Weights of a small GPT-style language model, trained from scratch on English Wikipedia.
Size: 3 heads of 32 (1 for keys and values), MLP 192 SwiGLU.
Architecture: RMSNorm before each block, no biases in attention or MLP, normalized queries and keys, attention and MLP in parallel.
Training: a variant of Adam for these matrices, 101M tokens, 4237 steps.
Each number is 500 + 50 x the weight over its row's rms, rounded and kept within 0 to 999. Layers, rows and columns count from 0. Numbers have three digits each. The size before them is the row's rms in percent of the matrix's.

# layer 4 MLP up, 192x96, rms 0.114, rows 176-191, columns 0-95
104:478527492508468525492506412482447435438530527505458480512575502453579540442505414578527533416535621432506616522597504620472487466419479553548494472571539490491520492570585502445515513525485452474478516497550478520534505509579550541502542515535477536446460439419523464532521546547338514444
115:505500375456445541467529491516490386415524379472511472551508508540470471462448369456484517466545541520453568602536545553571491491456525514433464488564524485509507505460505450551458558489465497473422407403546505468495429458459498516543413489439601532440536531499397523538469552490436491495
093:507504452531529555482545449486537547490436567450470565422574510352423523495456538543468431565492464568565517553449475484502453491435562466502537516498479509539490554461592540480510512450481478590539590431490604492530574432612475547485532480495483547444548550487596516570485464481442486599
090:551484423476446517473521517522461400550502516577486533470425452401504505522413492446497491595442441518482490488579425536441467456430442459463465421506431502490495547520562404521600451506519520540500469519579547499498539483479521484418550483544562488445643484535397421412497531459454496520
096:521517478389508469560537469504382446518511415497451555513470462546447583502526473452511516472515399577514534520489580507482508548520425551531482431572520548484543394538594364482516446454489543521532507501502447610500421423497507501386537437450474503584515468485451476503461534459564517499
099:563499570565497483423446499583537535486454483568438448439553438478462522425457545544478530541514472403575541492468484428568495520600539474528556501488534527464463523579572562571509402545490518506450474376469532614554541552530517468587499510439480467413519458502486467442401542484523509541
086:497404511471506431516514540505591480494503573609520466459460480533488451547513405455487489578563482526502536393581571429525498525432526533497491557441452526635512463499476449384445538497459463590476525410498494484510566460480496595498516472537503489540529463465498501493490505539377475379
107:491476501425488596515540483602506493548450505493487429487552506525450509478388547502509461544505542508490548526458443466600527494449528537383455542481618460546464453446559513536487589528511566472577555586592436537465513546398457519474486430488541502468474499509618529532539515444400469543
095:499507476460430528434494411418435430425478431494487509417418467464511476582457548427422484551475593533505434440597612537577503538452479508414418510519471510498541424434464483500585391514496434528582488498493479493506515498468465545459474582485533449449537448499516413509487514542543459483
100:559502486500474444489533449464390364522461540506465458450597551452474519417448447513508560484407478435545498526580447461507468552482535585403543448579537500474536507545399444462445518516488510611473522516499520516504582432473535370452524464484469506487534484441422428492510490452465518457
087:450422499523505477524501552506545499521462447563496574449403509524462495433532500521408640539449585574453410429560403542486497522586551431547536409486485478453541484534483553480485500457492471520477457517535547521461463555389510443474480564497481482417504505607548436494496613464515464531
103:428487667461464578536508540575414533517543563548489579425574544523571558471559520417462464519525559422518542529431434499515443541540527446594561529544535516503445499550594537498451500475459534430515585551474460452479512489479436503521506497541425464516540592458467549458520452478444485481
080:620476509424428504471473444512450491541469457491506537516478426556411485525534472472439514612491549485500480545469434540617518509496496493542548480441489475442519573515494441522471560545547461494447525467498474550507532379481433577529571517625581439499595580457580413456510542470446490492
101:493607492477536459420526449468439525497454463563470603484518444492564527459499460389456477536425522476530460514528493473477510481612553511576476607506491512437435529524525487459503466426495515440384516457460562460534460451572476507470512537460475495452499339409530426531525473538425552542
123:493415426462485493546481562458447554606514557592557494484493456490485502609439476579523483589542453597519585458511518550498500449455438464549449489464495553607497467455513471551511519388426507493556444509488532495504518536493511510491506483531498487476671540569439512425504521592546497545
106:504488541583492501507505496559495553532501574510437540466517467415640517509462470585550526511444508456537538470511454498497506526504534498478544491510483538457471597470541468525515376629493541532430549538552595513479547536444483427527517491539508442438452409449605408440548600460467495580
# layer 4 MLP down (transposed), 192x96, rms 0.12, rows 176-191, columns 0-95
098:495522456558545612566561524560442475452566509464530512516443562551591486422474462418532458542496518485468400567491487520507439525583503468583450445476582485474461542529492521447555565470467585517515530527476545486534544494497509525639474530574454584452480442490487607546589564478526513426
109:548563462454525513492482424531433497418464458459535566475535428500450418447569519393477464551458516514532600563498536543538498503476528463488467490531503468456489577473520375499461588422472505464498463535541570552408420556453599469594516531477415537586537486534421487525447501438476538452
092:475472503527496542448545571454456520540518555384448564485522493424453556484547538483503456581495476499507444519382524480454483588477604509478586460445482467527421553464425588585501504469488543469481480485509551475339496481504474444461479495558389521443521585524518477493476402474431538510
084:450360491537544533595456485404444442463492486471501457568454599492524515398496559539500436504474463538486518549465537541483565493500458574481489534546410571514494459421462482518520500602571547634447491490529469543386479544418556450494460519468461475446489516532479454472541502452491515413
099:466504527461483502495503524603558497491668501566550443482425477493495609517533475481575485507497484539481502461453534463506566495499482506465490514489521656494440509489431384494565501592515523448503515480534474664575487460533544484485592462445460527582518443523446481553467501544522448507
110:503542519571467491560428505498495576479350523517512464460511386476484562547556491519514492503465458518577476505443442543523505462507536547544445505465465473467420552561509586529501429558581491539426538464517515507356512506495488550647498486509494471511515503469585454484364508475471433568
080:516462532557539572476585483518511479441455474403512457593521524418477553550464536551504464466456545504513502482542483575461473483420498466542469441534532502534487499558498539552480594474503488478519486544553435556307477558493581482453504397506484519455556439552417497454441550443585595477
104:481544496469511477474522474602501482515553574519491484498528523532482507417463525584443517523474468476464520533435424513540522520508599569458501654467475610511494469440528551455459560463481507442554542525510503434351459567424472494418494487396392519515460496506481508552576548446496428561
089:501572482538475478374556519455465441496518462577618487374573487572556497529440557475436494402534517557505453484521468450477449476561513524479479538452419425521461521433522623512512499511607376498506454528520513423515487537424520558477480490505554440481480447454475482522536487502542451571
092:489469479516497477528473528471425460501479580489482511352480598479531529489503515487499515515556479508482411516476396432494478456583424510455534479502549420502492586456440526459571480559482493528438407431498543473521506481510518577413572587477612518444437502449432450594507512532418589465
087:512524503410477511537583473557574468572411448506516497485479488573486415529535470541439555434458487511523463567472544546513484472528553540475544472557435574482467472456528504443561540493411504474513587580490532453676482462571467467511441404519518497490538590444502500485591481424517416546
105:519479488492538534569532579463505551493410607500484514484591471475511531537494561504502468557506600502486495456477524487434556413588433403451505514581454417404613539518515502544517518464535516484507502566526500566657499528546518440541486524548442456530551521375520529506451535540458460464
092:516451473568480509515518531535509469586545468483470491555552529525450485570515488526475490563423471523388452498455533526543474488477518479488489509511467596512485493508487474515557518476458475501513474466496463516172517499469557493529532451536518476475412562538545447460452526492515522515
101:522502527495476533586583512534435517451469474478438516445604441513504549524491524505470457502465512504528506562498510516459463476529623590492590547509560409546554482437496605397505471506453482547533445427524452511547468560479538559599553561597396639471490453500485494525480469565514478527
134:521395475485445467536452617433516510567534558535543471488456505540484535567461513483501471581502464620506552420466544604474548476438415446513401489428449498548480452492458476524489498426407528551541488550480546490503468547475545493471458485581496494467624534548408471383519522544491478538
104:528501551538515484505538487545518535553527519478492507454530499458620594552477545562509495497528524432506519503529477439497533536491571533468545463498491652484395528441411440505497402602546528498451527515541568497437549561528501426467522513512582457475509424449601460396560611449486450527
# layer 4 MLP gate, 192x96, rms 0.117, rows 177-191, columns 0-95
104:453570508496549501451397474468539547472497559528570551586541510465484570446460549533509531509510525658529421559505541482523538525598463483481515516496527496335500483526493477460507463539489580589446447522438533554519537452579453528489494552485548545493553509454571479475476526638429520541
093:440541461471572520575516481478494442464522542490528374513509485531383514501383581438549436450541495581550533472600535531497459538479501513508483633446518549558538464577526524473505508489479470481498477504538453564497468450531504630483489374471550537444489436498544481526470541448500523613
086:542544425398469503460513565449540640499486552427507614535596451506454525408559540388465496548550485478508461495555463554425529486555570522438461490458453495368529580503481491473463479478529565399518469512540536481467454438535509545489534485576475494464543477549497463473443494516449427478
109:552527544410534419551478468515510516557503564482511478427443498446430450420508464404530500540572527450501514571499453645583599537523454524543393491486520480542460506434551523512361530480470451462509454555510429447486509515479524513527496464549563512519404435501588539482471477526425498565
115:478500526559558483521469466403496570564578502518573470432439544459495535530527516476546460429512581544465496511446502624497534517459444444441402461545401532427443588480466494472464578506461512504492529571515482487430480569524376547484477376526545497541511465472590595487528540495475449531
085:562398578539588557479524569540445531449529502478514625532602494373530535503516490484513428538528542563453420563510546509538484496510554424502497418539451520467556512473419467426428518530504504569539466497544456465510473418419484541459506476515493524471619451469412534471488463501419528450
102:445547518462495538568476525525536494438494492532518469433536500484403507434477493475496578564615558455480463483531448547490456543518535555487434646476520519484501511572538532457421606432468563501535521521460538569466563456583540538522483469424461549514471446468473597494440538561562471641
122:533587486577489474535394526387482480515469508490510418504383520441478488489534477522525465569452503515594480494601592490524532444502503523498494571532491552472510483485389469571524453524498488494582619523590608560544490504505549560472414473483422527444543532512528468460479488472424498404
100:464529511547570517503513541434534516552519454523466526361444545479467545430529463542511521510565538368540476499544593592467500514520558526500416601488496541508496410536492437500432545428512451469515570606430544578435496458456468517508483447416455543593505456501570552476461475525568515475
108:586516414443443449516475442534422489444528529444494429548521531397535530523488534442583485488521482581515514410536595590490557481421441465423394575544433512604505568517450514501489456541456500474506451493520543495564531485548511538442494467467506460453534393479472509521440497523586493601
118:574550429512537475471458482456494495496452598492509433459511459439462527576402471532586478530467489634530555498496567490503511476523463478446428515503425546537505542521432610496502474527476487482508453472480564505563479434626528446491478515468492408490546380526596488529445541522487407602
101:575421471532485532528517513501486460528479437472473429503481463564429449490510494545447406517409601486589522547538508655538525485509483464564433467515498602382507548541512496557512479573552492438470522553573529571441477423510462528557454497592550472520524508402592465473506485456464512513
107:533439520532594492483403496448534424523496556592533495424508494537540529498505499449577514459482535521499429358586496533519479563487490522442482542545509560468526561419462475517538365506466545419387529457565496563493424440480446418475568462403550442494535471525447507543491501525540479529
096:484491531527419545502432441525588543488508524532545488436460516480469536464593532543543473470498594525479446517652508558482536589614546427472452583564489509467446488578425450504430485566539499466473424582558485527478504407588524526496527505443503449526482443503520560471453534583461462555
105:554583582574586463443516465462519461547538484485534448427400508434457521560509464412530514363514486586503512530577500539565596521480455408503419533492469534481492508548432537519448589555576504531492554497580530532534484492519514512507567499458619465573571536500526499458456530574527488515